config.toml
num_attention_heads = 2
bias = "all"
parallel_block = false
beta2 = 0.95
max_grad_norm = 1.0
decay_fraction = 0.537
Each number is 500 + 50 x the weight over its row's rms, rounded and kept within 0 to 999. Layers, rows and columns count from 0. Numbers have three digits each. The size before them is the row's rms in percent of the matrix's.

# layer 8 attention output (transposed), 64x160, rms 0.102, rows 4-63, columns 0-31
099:544386459498449472488512473552532556499410559474506478421454574384514482409419452520577545548487
108:515511524544501455435479449462470443463566439586450535493488401537448489467380459456467564415460
103:494575486438536441522521457656496482495559545552445601512485489582420528430526579472469403484636
113:567467525443518445511576452432462485477521614578475442596441592420502569519465475455375571532525
109:501507485474443551454544536480444582414474547560499514544449525335531565466500559498426534572628
114:399402528521413547551568540457536477432435540488537478465515524423444507422522533498526514475483
104:527438508485513593477517505506576488556446479416467451391493555462509537448560481550546542571465
113:465431586500508618535588511454566544510511498445473446449543467468551482547566521582539585478529
114:462577488438517411495443541499470456407557421512439506534463478373486515536389457547408426416533
118:469474495381402414527578511477492479554553453543506551555539492464507420465453547532554447488523
123:565493573484450561487497445447382490516463630532617530583506546490592471466387487491588503585500
115:496601506379467417482440476430437396502589532526481571502456519560429534439507484516549400533542
117:430499544495533648494584523518549416524530486471465572402569509471450448428519516559492541548509
113:546537549505570489494538447539522455450491526437537532494496493503442481421514536487564568488426
107:555520520562488562510511406560564613439476462455496492460508458578565471491581543539570530448539
094:516493522584488520351527512495563554474493476440596452468517528521562494571563467543528555625414
111:482450558614561583490529507471546518546451458509482481424574524517474466508561538534588517483446
123:474532433466421622349508490542590464484463498457561538460459442549404592502611531439546555476496
110:518485540421475462406517576433462414630467505497479576572413496447535529529490446482484456622484
114:403490522553425592483470446535540501447494472466484470436552532469451557560499492534509477515590
118:501509467503570418417520477388499443555477489438528531479528466556503460479605502424497560548392
108:476512480478494409541537575411493491525605449559446540497541486438430600501524533517416432531558
123:459531485544537556471483491473517500499455479492529508449500560435494510502632553467343534509586
111:481534560482464517540430522463506502430507437520445432432481539563515502579559506527581445548569
107:454518546677559539439480550509480520536496439512463440442565514469578525470531542552455495499472
123:481471519514512551568490480547445496413542530542537499524574513572481412450349471496453449448457
110:509544505468443475610533471428451564473516567540490433473519416481562545574619576519511488518563
115:495566573574512566476431490512550458506457521499511559533426412567427600525502504508546452438542
092:598499469576459449452498516511441349503511543488608454407546498483453546495469483489452563583398
096:452504572508440465558529424582440485518497444544525545497481576501493568619578561534503469459536
081:439536509523512527476521530449516516625559476458468468461489494552524513538591578508485458470385
087:571524462507461529513503497552427459438446512578542521534507512447560566473466453551553527532448
077:431580517482505507529521526572530479514425485634504464449466489466539510447548470461521533477486
086:578524559463530529446493514432457452554599596538466387439456449450474503509409541475417494524406
091:579498428529525455503485553565576518586443514551475502432474549461458426456585514471489523543398
089:536471634487464484439488476444462425409476564456508486452591500557406507505526470503522541561559
079:534488462502614483465462493582522498394516556454433509537481525542538501392427432483464513481626
088:440505536488510554493497444461487466577554488514521560517551558580459451474612501576503544510419
087:529464481551499487422399514515470518554517415462483536462515511552481421496441447571495456568491
087:545558448480525495525502476509551547512473619530558573554450559466514506497483477444434535500390
095:395504468478519489474499483507526578464497413616470578419506466591496398536512499524530476518536
090:491593520452558543376483453560488467499426625547500551570400585460555582404502439477456592535499
093:456547436466464619433518535453490566551466478586521497542408489428595568499445498447474483471472
097:536553522557486487637593493516439418505557453567596462418501476520513544503568529479542547456447
073:459434406525444552491518463536528559413535524493470545453478477509497455572485468574477474530596
084:516548502577445440514482473526443476534576504440502492547470543582496550683510575457426400480405
081:527466526467375488510539483455562463545476544500532456556504520465531555594492551434468553509429
072:501553463476546503492495466562516530527503578417558532565443575450516477410543446548501553517603
078:506465432499494559488473524524544513406425545473489508569472521406573499480525463540419479447532
084:409533481538569414448478480522491549517523517480459543407515508642413448508499513413522466562529
102:478522549437504467477471471560539571427460514516449489495504540553436481491514498521470446565447
072:545454447517554499613513504490468501492534529359541499549471520435469450420548495564540516519562
087:430492449474560435448477467541495485498505556494484536407460483512498499464516546470452480507536
090:516560479527534500533469424580431511516603573448542446473456530532502461455497468582461500541514
084:517511468621471493462475495530448549476521474483474405509523466558522547557496527436534478538534
082:473486567474541534512503539429435493460447401581425528508565477505495419405562449599571449484495
082:478551495564391523442571500483533535520537497515470535519453489498563586572507521446539425505545
079:525473484487501584504498503417517500448460504446527531637544544487519496436568469499513547439438
088:514599549494483473567593461495476462581542515469643567518439473477536585460565530535545543595475
078:442455534459558459448482497476524460554520498399463474474471488544537544458507513456443545554532
# layer 8 attention value, 64x160, rms 0.0993, rows 5-63, columns 0-31
108:503619485502442534567510510537444609533580500448454432446489517549406433518449444525445530523522
103:495499513519532540350551498510590485508463480527505563457497505405576426469441535461458558435528
111:483464522639482493483465406455494491438475536437467567537567570495516423459567438501474398442476
109:485512485601499566542480448431556562503466531489478573485379546576505470519498514471469472518443
112:479454516476462425522560522479368551455527459495463533523557456491531545375539545523433421509562
099:571501497566441557429439478560475438500459500535514500437486504491463526535582419550523444400496
107:534443500519397411382456397486519525560492469490511553552577525488517492454598438483567534502477
119:522635503497426450555564459516438491479546499539445511509465515487516453501430498474474436495515
116:405492407445562394501511530472551439498516457474486523570564450431593455480450556478450538538545
118:538414519476593505438459478481472640587424572441492535458489470559514498458440561508442508639517
116:568589566468491429537529492503503452510456507510513506560423491398521481542566571499464483579573
118:511586543520464486488473487433636566492463504495578543459504535440527558483531544493547549460586
112:543499511467529530446553419483443442414448459634540541440522531492569583496474492536490491391568
110:564462471538493599437509447505553574565562578567552516476461542559455526550478549496636484417515
097:506452498504558498583424483482489530520493545502505474497508521553469479579483425494533458555499
112:443453511493426500380539523505457499509503546462559513514498494490553543469592558480506482463545
124:497593549487482527552520488498528360482418389496534473579474492463506499477506558526522617542596
115:503577502460475523505423473474522475480496526453516494460458545469534495469543444501543479619484
109:662523482498470450496427383511487480549479500596427500532488527465549455547513479484475575435589
119:533453539394626479542563511467485562461516510407557434553565512471494479474489532521582476581504
107:410574489555376501553432558560455502544445482419482518469391424461445469501512484494405449373459
123:525467466539438520661466460497537471427586493534561495526463547590505513469558435500504561535409
120:528549519564473515508454503536507454484464508496641490504510495503534629483532518485486429579551
111:624427456438478530602521568490456626532594550500516439464400495552497497518538450471602542500491
130:528578526593509399488613552455554609512499547465433468450568444513482551524414409491515509483410
112:541399485364518468485462554548520586535475484492515489546458453452469497510499470486439530531380
117:550510518424408510458493476578476503579430527551502533445404514512468446522547500517464549487450
089:515484459562522447470468524485533508583559520507405480539449525550450497532398382529467416486602
092:427445477489565511554457460587460469514449520575489414472530496499547383499391596522430466459547
076:616527498430394504427540486531507562510480425483575470473567459407477527515483442549481514530536
083:401479530539566468439505529515528517485453464541500595490381476536408480528563549477476465466496
077:486327465484607433466531510520468446401493501513410458566493437522457515479558539478499423409508
088:542411476628438456455459416559502444496460388432503542503500543462556533448490420536475507450526
089:474413438460471494519486509520540537440612409460548403471554466430520514418451460505472550577516
087:445590519508523517564460544565471468459499572463474464500514532492543606478509469529440463492500
075:462463581429537485462535617509521477484518588531522572469435468542528501478509521480565517460439
085:519507507438482512598542492481510559474486452472551450474577449407385548490472468509481607574475
084:479590527511524541622402486430550456614557459499565516468511476485415506518484578487568496610478
086:507442483434411502582514486504528492429531426466377535538542492517445523450422441504436506513453
091:583511481503436481557527490503450509386571504495461471370489439498471475557479522475499487550414
090:463417540376590576527532572471458479436440536479527548563536461490489493358511492505448545449432
090:524584461536412568509506461458453454524448400488483545501450469530438431505534483503494485522475
092:497516547469508422323536496564484594507432470522496484500476494469490516491429453527468528552611
073:503554508565415539447459586472522540510499624514481512383415464528509585597506522499514489565409
083:497535414486452516495504484474496516601487556482513501515517480453529476502373433525407488435508
082:464470405560487524553529408512456465420556435491469523462547556455572418441447420485446486419543
070:428504572411567576519506564466535510500404603487601533537515524533469482479551554451533617463445
077:481485530544477542457448525461520540532471542513484499518435516532520533498585594496510428463450
081:586556431408455484534474607495496502483619517495438411479518438540486533543436366518467484530456
104:423422529574514499568510490484535481380508479469423541498488497427550532524495535508437562463417
074:505552566516525506422475537475580542600405603519478521540486568555487561517574565504516545557503
086:546515544508490502450448611537467490524398522510531467498474438517540484572589450515458432403448
087:440514517563533545481397552468530516619364529505485475530499539590459512509487567477506555572538
087:433525376493547462495490582522490494554563535534422495503448512598494487484470511505467438465436
082:467520620523494460523548507503480563495446540478544524478458463421377571538623604491549516548474
078:454603439423503582454562560480549517515472545524582497521526471531486500472463457493393434500458
075:459560568461471467589567521491538555420490443491451510552481498479456549522519459519492643631467
085:441430553463604542434560479497558526519367573540486571570490537568435428472465544503478476384523
077:540603442494511630475491499467468524517482460500594467546524516520505423482585460513512450438556
# layer 8 attention query, 64x160, rms 0.0853, rows 32-63, columns 0-31
092:532663498595434445571528542490569496528595465534457564504476499549563477546576549491529467500425
088:430546515473551557595617476537472434515444451558489539485635497510487500463623558562510548648478
100:482487490514472461417466472479423467540505591469486449479436532543436530505509480519501475488458
084:399617587533524493439486532516457509496549533526418483478423493471431492494539487480512434529487
077:543612446528407530497468487595484440539548562451483520453491518455511516618553432513438520577511
084:476468513538507460472471403524528518433589581433607419516526512522512440410488471530483510503463
105:575528435526430432563460586492544400386579416398618460525509485495514493564440485495508523489498
077:511525428570499485581516504507518435423453436502529616504509478442500403601546543494529535488513
093:444508523473563433531555539507457495441519471494453510353502485458470492483545434536475467490573
074:584528505502443567515554488504548500515531431538485525482499494585536489551508506570432526395501
096:486592582525533478502500507547468535466572509399418423543469459541489547529485460510459468530480
093:439448583472487450562481541498566545508480464381504435567494522537479552531483484495474424468525
081:554474409507483552458558520478529454482474567548513572451582494505490389512489482529507602454567
112:532565504477425565433469562449590577503539476468493566540532518415500577541404471501474503431499
097:514510567471419556441430490400523532515534513494478557541485483404556485487462438518490538434404
091:504527454579463438489471547537494508525576519507609529510537504524508432489532568491523519506404
111:530606534600455427516524564500544524531556456460541442493480464562394600591450468447521477495476
086:512523468431468474389513426543464488501537545528530493414460534422460494545540487505445536486529
092:526513460462604579497438495549527488481488560525360579498541451498507511439501448446438510475455
093:575537520520492437499457544520495423539590525509523415469472494490588471441535501474512498486504
090:470419556462510526501527514571495434511473586536536499462628544501504451439553447513522579556548
083:531492496434564527409544473485456499475472517501433439489504540516569431378564520507501510396475
106:498396494486553453507549454591490403408435505487539464517559529555596471420578493494543537494551
099:547422440512497560472503524509539473580444538559474539507519509514598511450502529475540495501530
101:458495469559489521517474524485632512496516540498523596527477525471405469630477511522427533556565
091:543557443618466541573457527536494472518554503441505531481441488495453531606486467530398534490462
096:488512599538541473480506434490486457464635506491454458508432513464536497473469505507455476478406
081:517551528498447526461465527557474538502551465417549495543458541534480500464553501502477594440517
076:491498526474461482506554529521510490529462428453622431533519450491501563577455495516466525608497
093:447405561516529522594524438530532541427457407573532429497559543665519510509546481474510549527482
093:443521469418556508545544496481444560546436511545477482493442525574440460529527576513542419534429
092:381413403486504461497461492451557545464494536459496541521506528444489480556382492509458501476499
# layer 8 attention key, 64x160, rms 0.0819, rows 32-63, columns 0-31
095:442571471503500542485515585431513439444492501566446549474558508595593571532502581484567467486485
097:394506404480420538467508436501477471555433518558465485530532438483563590530502501497506591579444
098:562505559452539386490503415581436499555556540554622461519503534430405479440495510509558482467445
089:500562530500479455498445531474543581488471497487449473460463553587546457404451500445508470554464
079:532509482508410505427588485604544446466562515490524527519519465465492529447508474496457518496495
085:555520544487505494532425498459485517562490553452553556544445535451398505518493510519511503506424
108:616520513519477542509539513560472475464585496467532515535518558513450451523524469535501489432572
080:496517456518451564534505585515609483513448561509551506473509536519514431471534511497477549521556
091:458521554440556499541487526540562474550564516493521525451539518449477551526561491518541416467487
086:484473552470466479489528494454475519551552415509431624534500499502498609543559537530578481472388
099:496516549480494478448490450527513527501607482493464470513396511517494551533479484491524400478479
097:468459564503641475552486472576475501446494514439580426459432510454476514431460456473502479518579
089:480491484492431491464532567481513490560512443588535634502506520470487520479563531566488463459426
106:519500469454499554430451517560486478484515499459467496565436481492474457457440533498352525470471
098:512524523421460536479459490483565578517557464421532520565450438510480585527444475548448458457471
095:487583516480497475465512482508446496448495515572559502500521559578531468479524509478545478485456
109:580506553488472481554450493605495467444519483459493458550483509555481524510539455491543429462507
090:430543439458421500506488501580553526556554530525554465568556499458492506530477454532494462480483
093:478496444539472575495488553491573478492474464477444436486529473473548487502505465438403587523544
102:592515595522507445467483452429454484474547504542465540511508591552481481463518489516551449474415
096:566481482508508548495481509490449433452459472477523440429530511448524474441533446521476528505532
085:538504463414414451450455520408512509522569450585478493562515533522536500596417528563479510440457
100:458452521507531488552514492427526476486477451562526476534495514480545481504519477508493529486560
098:474467439554508510515495514448504436506444512515444505459547521490520492495547514488476600574496
095:514550476483512515450483540658564466462480508469530517490515533464500430464556451526468449531503
091:547496541477485491462494490587524507510566519481532523525496549456444549520567475506500442500492
101:499559539501471501484512482483396525468562564451522450522450511502538493453442544481525486509398
085:500523545493464461506513386531503510438591501482541481444523549466535446486442506500538564549510
083:480546531530503464534531468552436544517538521510501527540477508536481605538486535512553437528472
094:447554536475495534521546486405425436453432411503568436554482442562563571543563478466536510446486
092:446461420485535487471456506394524481474471492599493554564556448466585558532441495495505448424433
096:447533515470625520496488542568575569494492519482562526541445476499421485496518471510430432489540
# layer 8 MLP up, 640x160, rms 0.0923, rows 0-113, columns 0-31
089:413391529468552533528511389520553446481481509579507500503634459463510503438451510511474520551480
100:448342461617460467568448439551566511507492483474475454476494466562513502494504500496578552409478
096:416476455459447487502496500507523495480539513656558500480553476542566562458515503468469517435535
098:459524529509480440500539491538512506514442421522482512512492421528551590501466546533473479454647
115:456490537500566438494458439452530461470615450529458538539478479492604558437434540486458504522531
108:459466527536515518484554484521505572413530458523538535563485474415569594420482509514577514496480
106:468548439506525526489459499559506526487502489494496504540544460410604554451392453499414532565576
104:336466641518463523570499502453450535565439418544551530595451443419558565453516608478471502431483
106:467509544507543440522390509473492582507558508456523465578493444558489493403502494462470552560540
105:407504518534442462552490527503528518454512509476407549473452474494461444566546481469560419418455
097:545534495390532405446388395560444515488504570501449547514513476567475591390468515465556469536484
099:564482543498508472497530473471484474403471459521423497558531364517425510413457482506523526434672
110:416556549499541524526509540431566608497541515507538520436456426499525531441457545464512574478463
096:424469546468462521458487543428536606539505483489549587594398458491660551602441504468486493544552
096:501395505510491363526526517542551462410418510504481577528555429515554649428451443421591475394576
100:456495522489398522633486469560559483466440437542529430535531525544533503606516497489543488499512
106:498499561444476491614521475459481447538526536491545481645544492445478518426432450453490544510450
094:450453503518541517510503469528443517447516506492599495570547450554496544414477514456517486483602
108:584556554441472487414461494497521434407539579479434506431492466519594499407559396409549513439503
108:527405423523548463600586521507513561505501542485464459439543442607484513391454495487579533456461
104:480485539582524527593479496490577495492574574500557448498444487601481518551428535454488505398576
101:521533501465453499521426463501517547573543544511434537489423462502493543510457574447555538534471
100:551527537488452542459393446485534435491524536591511498487679517432466599366515420474481484451541
091:570480508457493513503481481439576451359568515469459562489517490483540439427488440495517541511497
098:495557465496474467522440489532462540517513504459429464592525491517506561546471529451537546561476
085:431561511513499527517523581492449456473554510538538584503591415546536542537494572528420510449641
108:464515381477475514475451541551558576519514483553395524544481483535466510549548552467577460490496
110:545531467439437546550387507471564479526488513528496530559524496507501469445516469459513534402465
090:502429536467445480472469402502480506452517532451498531446538438496491496479508516581392583453585
106:406514534545543532465412532480471569465524500484492585668437477495590478430563442453434535509443
095:506404498576481424486501449453587575476509470471517490527572527538535571596551566478511479544430
092:534461432541524494503508479446473513372494477528401513532560526535585474368479504468515499490518
086:524536524437540507477522552473511507488471604549356485551555470459542571405476511509483437551474
102:497389476506552549401470478479538577473492561548550551578514453512511533488435558500467454450500
105:584481562470430432533511410550449506476471504556503558513430438547544475544449548512431464451461
086:567504479520446468530421482517520430445453501515442534498638473552479609461501459481459477459524
093:561471631574478504542493469470579461525483578466499469516485506457502575534566475461603497392649
090:593501496441480470439424409534481574523472534492417499462585549493490517445564466499446491459480
079:468444514502466474445518465490571517457564400522526471506525506562442459455403576476467423462573
095:475547441376412542451431599627457540561432483496493482487490475571509471536440531532486473526562
102:511557483525445421513522479557444479458520472528446603496479412567502493465446522483482389443580
114:442452509472487449491429455494464535522390543510489588514495505447520469519575481401449570495485
098:440511464567480511535427573520584484408420448497391592455465457492480582473547618489522409480512
129:516458523483454549468510561492476552490471498562530552466491455519503477461466485473456565477544
105:553432485446409524623372488457640512524590487460477533604619486425525574469411505501587532440505
093:446393523452446508635447552448522479479498512473510484554489392457543607425491612474594530487572
102:534488612521415442566467451521476421521513564474513462575502485492516483506373530460537518499538
103:510458472499480486597466546515553466484511472505531500512552451424557563515489525478583544495532
099:427518453468532472426496491485499503553531554604547634450489476484526447488479493461469511577527
097:526569560490457458563553522456479534404536486467474528576590458563629585503376540467542499426468
102:537440487550494370501453405535582511492451484477528581479628469502482580476521590515544485448549
082:550484450508504477547524526587532449377567529551462472567543488629538455441457580512470461538582
102:355451612506459526480526412470457439523373464497452507512484535468481541534481608504443484534454
100:550462507482494464543526488486643537397571535506496561480517484581449462476469494475528436484541
098:567517493534562496490412452572460480546493511487456469593537418500450503546443530461538496458473
102:448371586544478555551389534466577440496554553468442529606448465560471508488555542464560482462513
106:380507530517548534477490595492466489512500550520470521544469374625555502477493473485475538553450
087:489514447504530533567521519473485461553543507548423561468518464440526509423520484532545572564573
105:472437456551485481528487508463505617468508512478466551594592485514535464489478476468519462485403
109:444383471522520506594430549522577616509526479534496572483561476459546504438552516472549533553476
106:553466491548458448520403413512437326516500485482520489499574513518460577531493509475554581555488
101:543418503469486442482527513534520604460493485499459554481416490501478483522463508479449480489582
099:505550556470442477546417529552540524380516565572496587440496504525561504531502453496508488459492
099:531522418429410389534485516593537470499456503487390479501564478434532554510508501463488457555452
093:481522517518430504596449466524475464425586651576534482606475495511553518561481453510539472449526
105:597452495576406417559483521523538491375478459468461539577475475435482521543482569476487418418498
087:504517553479467400434481452510463508417597480501459466525565512554476485531574556463509409484475
088:520540525522371525534501496448547524505544513512474501549528526526450547471499472519570536545530
092:527469505454530499516542494506482454467545555554518482530577491459474508443402501464387426542508
090:478536552525464540482502494452541508482436556450475622612549522408522559514554525479484426425523
091:422500574588412558529524427376441525479452496443454520526590482532522522453433650471504467600450
082:531507467524525428459564493537493468513372517476533530525458572602495488411417526468525533396592
107:454520468474565533483428547528528490471502499520564521566496463391533539477457507434572518544544
102:553508504489507515502375492485555567584532569486499520447474526467494454554422443433474538596507
119:466510519501457451505501493521561551482481503510480579422480452434522513441497503449538455454495
113:587445531533450396451503515410514424504620472474454486542536490498563521473461499478585425475518
084:416464462590458522493482469550515458439413452497509454512516493471550564534539514517492528526510
107:501488465461565518531508579436528616508449570538477594554475484436440519455530523487522491508484
103:432439423520392528587500455530459536499484537515559482474499427458555527533416548509493448523576
098:442530574431421467427523518457531488581419489472461577485460494484516441462536446418445483405611
089:503533514499459490524474523489487488448460486533493592505650434456595584499543510509563473522489
103:431538519538475529465495521532457525452508517544418554500538374462542516471539474425594568436432
093:535484483443491505542429468472517560521559461494494523573653450430499536349390520474564520435448
098:544422407395499487482444492548562492505483477502565523583546482577493508407513579447517580518528
122:526442481480453436493530495528407537468462532484442519506482419454528486534481579508436511499475
106:568476441446460415615500475528447457352509486502442448550593457470484536459395515496600449467589
100:549493420564396439409462447481481475500538457454399579538516556561587403496446470468511383428496
101:414533516566441415516588445493502437508470475567432548615476467448594514539506546472549427553421
105:498409456484467417555530500470519521444551405538571497603465521492533463539457514476510407508610
094:466443525498363525544511483484549554511452515476496483506492457526535661467495612503557546513599
105:440522492548470484462520491445525531483451604480518504442561440568491559457539627481450610489482
092:467511495474519513548465481557579547524427462522519528508517493518461484473484599506534515571631
133:513461530567524484480524528579552472393386456495512520572581495436591532449378477488522509533582
108:431582496504480538469452520439452598541476637531523515511480487511495482478514434469511511509438
102:438544427496478538590401494558640457548491511504475451506538543488496495458479447461504647462525
100:433531574456424570445539449585443527505418477540531562502490407466511532544504653484491405522466
091:623482535540498498524503484526478453408505560528487605656533453493585591445434532453540522542610
097:482414472465488495509438572557624573419496504569450441560619544543492519519529449480528557487524
097:528502455648480481529529467538467547428434521478495485524533482565538485439445440479494389520544
101:408521524609540410547596479488487508439516470568440502552459459556522572515409481461545489529498
101:504417444484471521460461510515503529485521476485458572488536457550461534554461529519496474491566
107:479441481497577441529462434565514482468559603497477463553560529578545574505433535454551498619514
106:530558446408509496561451512511560525467608514556389513551504427467567544423378535508472446472555
101:533496513595503362525568570527455545433465503473504533549521511553548565470527469449622515546563
103:526477525565440412490573483584482357390443500529502536481519475514481512467533456487481440399505
091:545525466493433499479454490566474569477435586580471495493506464561529543540497522422490494523557
102:525495540532455519622497459439522502448507518504495515545509468529455450487508441485503449453450
105:583502463407441505479523600505484441494406449499431546515574438562547546429550497516500508576536
104:591505527502439498499472408430573526463494443502464620526559567493555534602437480463474467465527
100:450511496508451433559538454518473542448434432496410522495559516484542533527429466515510449518467
096:483493588454448394568480552449498445520502465508395542530585520612455607527507497485595409496435
087:577390448479388394513463518532575502511444554425483475489485463535507513482409527536569499532565
086:550562443493422508566476514476527517446483499465442551534501426543521614498485580517541576418416
083:484458485445509482369487379445460571518389586510478639552486479546505484492583557495447567443459
# layer 8 MLP down (transposed), 640x160, rms 0.0797, rows 0-113, columns 0-31
098:495522486488582498465560494596475496477565568626478481532458531515566486512468448565555430502546
094:511486463434487492598466405512434496546454463473496600455539455493516558436430514397531475484546
096:503425528556594508575496530433554448518475470327554465490488521444512534483529471505484506502526
087:486594537498452553440444563509458484637538455452437426553520542488435473499466523537500509486447
124:579485470489526505433429500469556595502481579530470480478541468380540470422508487446508586451497
112:542428384468533420510437428484455502606513526510539524451455544562449435507513461480431522449486
118:528443543467481485498438442542470485519471478412418523545446484503440494390514447489477517469404
113:468484534524503508481496492507437508483481396412570449556465433522496489496524372364525486538547
115:517474466502443462482501526536553529439552601526538639472478474474564434464441523558544542529572
109:572587472501539537536481546524472426460464493584505535493522475395507446538618514432428508469501
076:501415481528537441450495521510481489486460551524495551436526499530479486538482538561475466519544
104:488632512504496428564455493495549395486520482574525526500505485443555578506483490609477451385473
116:471680453521537433567537557474482487492548434483517451550461576553477536399465457377403454490526
095:540465427514547465586424458455489492545534495481412525473568574486454564396443542475548507463518
088:518467511493547457466489595483527534488534593484482525405471416454509414456474475521546466449596
089:573520491403443547430514428475489507605492513466469538463468407455535405436462515460474511476457
092:563387531598487513531534473502509472467444420553462500432518623494500451506540459435497440453483
074:460457466555574521449529499467522508495540475448590443487523509505426463482500499557519412460506
135:585502490450490537533444479534543519517501469432433614534446543398512454450497418514515545489424
111:461595496434490587507517535473552569547468510501452559537495513467531579475562507437474399562425
100:510447464549490463514464533435507513484372459546447530547491556556529460526516471578485491419450
108:477523470586513587562579470512498553605435494387521582518535500582403451445537587436533500517446
099:486557526527571481512483474551506640502443461583562537532522557460510441467512459572453432485540
096:434545569529426481464514419453549423574504419511522475406421476503434513509653446572447460523450
099:516534431446483470415557472510532598539533508642476522419492506582496461463543500553492456485595
081:442447530480545486465519533490476516547472397543483502541410572462486471487563542444543464451437
113:494505524508463501475515463550485485406397543407537500530479549470480563466495449525498589468572
128:475523498512457513416561490489525443465547543537539513513529517510509434508477444455549475445521
106:514472450429515509511491574444454432596528463594473461492523524517476488443426481632550497452602
105:482510542468517425502532494502437514494521456547485409387566490566550533485491590387545519479566
102:525484500518487549487473573497500469469447570433421517533442549555555566392523436513444457557527
084:511526532496502476474487539475495584467481379438576410411544494549410460378526420453551498488528
083:503437553447442492507546567520559589472538462482518437498551541546519463491464535519588519463513
099:537482536450539466616483472441571547591511440395497509521513487524452504437514529457569450380506
112:594509502512513504509489502539487484458463511507445493439508538522487597438546459509354587457538
074:502539517486622554563556565477428496511549535385573464488619530483451480486455471533484523474529
093:449582511394488465478584544533549562536496590489614543546521539442624468498437462435476511533544
088:432520507530448482482500467565534416442476468417517602567424488544438450562487550492594510416617
079:498547513460579483411597534514443511515531501438492488477479521464459545517527426548443541498475
095:555523606451502493580533498448489525507530408446515453364460470473477562446457567633514530531505
106:544535501488564604491521506446563535518469568464466536407458521493538520463553500447535640505547
118:528525567582564455496493603503560488547504435521531521460531485514442617519458646549486485580527
082:447476500496557510544516457580509474533485507411625528483445373466494495509456544525591498530554
131:575575474475452517523540518458492586534462518480587526483427538607466517482495556375406544464572
104:457517479521384509429536509475495509526530442454490399410501568552483462536450461660465400555535
091:632543477488474527450532509502457442504480490558410489524535486475551485456494522525465505443499
112:435521433517356546456492567496537436541512544551494579534534441477553525433486501478532563442502
107:520453397541672516543483481481527511550482489436550429434512468456525434492530495516485513497494
094:443495491540530464511564543487516573629517482521477533464501514491507503486555491525445562638495
097:517442472547512476482486468528468439548460525489405455420546519434439503555551545548493473542528
093:496499415454515496453451532537380508549507531395446552497458530427552438543538493496516544481512
058:519542458564581551520533457532511584545623528446509542472499613444526460505409499473498418540426
108:463438522431583459457471544545415468460522501466419447489484496462503518466593430554571458563590
108:442472569557530498521504407459549511515475524547390484426532545507478513449513520601595535522460
104:440463590495460510494528491539453492550463549511529429387556487473481473501469526576536507448529
100:385495477505486484506429442463461428452630558492578428516508418440587603528419472436457469496485
099:487464441486481445447466544457513467485561523603533515420513475564433482531492476432521451549484
095:472486434488441513492579571458489529525506536475522443520468522522401486580480503603504493574538
095:516498484463534528528491551490558561491557559511469545570559454475525494463597465585545483513362
109:575543504470576541582466549520449529447543474432523474485567604560525483525553476511455456462432
098:496541531460404509496576543503485552465489536573435499531527480399471456570480504498480483484554
083:574641516596474486442563454416428456538506514548502617535441445516490493565520433403485522529444
091:631566495545577508501439480540482469468518487486407482518538520535440457503563483557554531547524
084:496474549527441532526487577508506541508489455466500497524502511475487406594548404558515558451527
090:499493483508537519498495525498473441624507548554455563515478507492494444564522559491486440515558
112:525564473593424508455403515473508494549432495550419575461465451423515507435472503545447525419573
070:414501522632521556462574505523441538494513531493602493438477485492348447421448493404467491551510
091:563497574546510570464603430501572443530487531532508555524478593530575478541523523466438447578417
095:509593415516389543569470499438474540527508504491489466520537531543432427548576467402427588561488
096:500476488478559363475487436526435429531476369395546523522497485519557431602532567468557494473502
076:429523544556484489496496450475472515471443432433451523428566472432431427468476546570498451420512
077:406481526426500499534506526555522580514441500622447458483512459472542479541539457627478535502403
116:502455497506513509529483551470488479497513431442548429474441614450504523534401610405508500449561
111:427485569564547577477552485477483534539473502606467377504535472402533520535466540425562445453538
127:537515504421522495576490454529431462505448537574484479594560495508555474585589451466493474525469
116:554415495469467555526564452506457424476542481474446493518531449464558519413527565533403517604456
080:492494421530429442585468520573482538513617545490561469485499588489457538459490494475462464575440
110:524513600484565532536597539464488491496596543504520484439585467507450531541494508400478552520542
103:529506512579548530517482395547510561567448428519454564466490528467524464490622476372484490570433
105:512549523513537513507519532469501563446496483595570474438494523518522462504497548321545466567466
071:456477469524503551570507552517474479508495547522488391493410498549477433622473462569516511466562
117:521489449514477512489496457537527507520513488532399508513517527505459574556452455399549592455465
086:504502415494496478464499520567464485508387477454498430526464528484488518596503473527474513488544
085:434536522537562467540498483520485552431399516556445460509482510337540552590473532448531482523398
116:461460527440470470534470490474494517468502348487503509481428462493561551499498548391587500476500
111:525534541487459518405538461514502467496502590467449596516488524542462588424561507608423486398506
096:471490508524530529499459467569465506466481452587510437517411474450493514534494490473469521564432
111:490431507415446564507460484533503492506511476468485531487528500536387487484491458420465499576506
094:532467417374615532562542475559489416526555595498476509496429540529396581454534458405531401565493
085:576509528551575506507445493450545557441491502532459603469511406460466421440470506409442399570514
096:490384565434509460499481567477472427397475518388440497531432528520449529517426518406483515553532
093:515550539549582542492488567492407482458542494446519414454465541492572463574479525376446486469427
142:473479540579498438424432578457505463534490398530552534523471494472508439497489519355587535457521
118:529421503505512447412515479537415502476538439459428473505615445504476568480435553409540486521547
098:513544490481462505584567466492476502460539473521606529488356620416580470474439424457495541515515
098:549396416571527476541474564436425519516495445484448428475533460497445493530442428489541434534417
093:441532513551520468503477531438573447557530458558469497451508451477447401615441478509546461541474
100:566539473493510476543533561500414510503509531459440550542408527453534568500472479441447484488420
084:499474508498620548528486520460430488518501521499365482549451403481503519564454489449447573550508
102:514553475521579528524477524544505547453547497514552453427528470494512555534618533507567542481490
100:484476559425470475470499463553418418393436563455488380547557442526488497560441484576477528484588
113:448556543456461519510489479552504516488495456548449541491504551512530531481530510549470500586551
116:514427529462504457496440600453552570496446548582483588490512456396386562531531436459454459474409
106:481508443458419513545424467479501476564502433457406490452514443523491429519459494276519553555472
084:480658459530431499533446523452421542505550518530454374443459619564444541511519500564549456536464
079:485426451442416489453434428503490453546475530491517535546505592506509391517458456392505428513560
104:568542488512412444561537468589510536404579413550466552421471447510488565445489523492507476548433
109:490493502474553435513507473565464511463570501542573525455449514522444440470571625582611505457492
113:443587544512514563534422455428505481579570546599454523560478446422481550426549470527466521505504
101:604466492553466572428545529548509468478535452461553499483514484528490548438632449473483547494472
086:517455410417466534451490607515457535455470580492564546418492434466434502565610481461531567561491
095:494551467562497456472504396537418402423516492367426470445448576492506472549553554465520523465420
083:551462538516542482487548512434515447482458493479518522515474544553525440475442478673507437499491
077:484472508516480504533466594577497410559533449496381482451477508473422477552495432631550338573568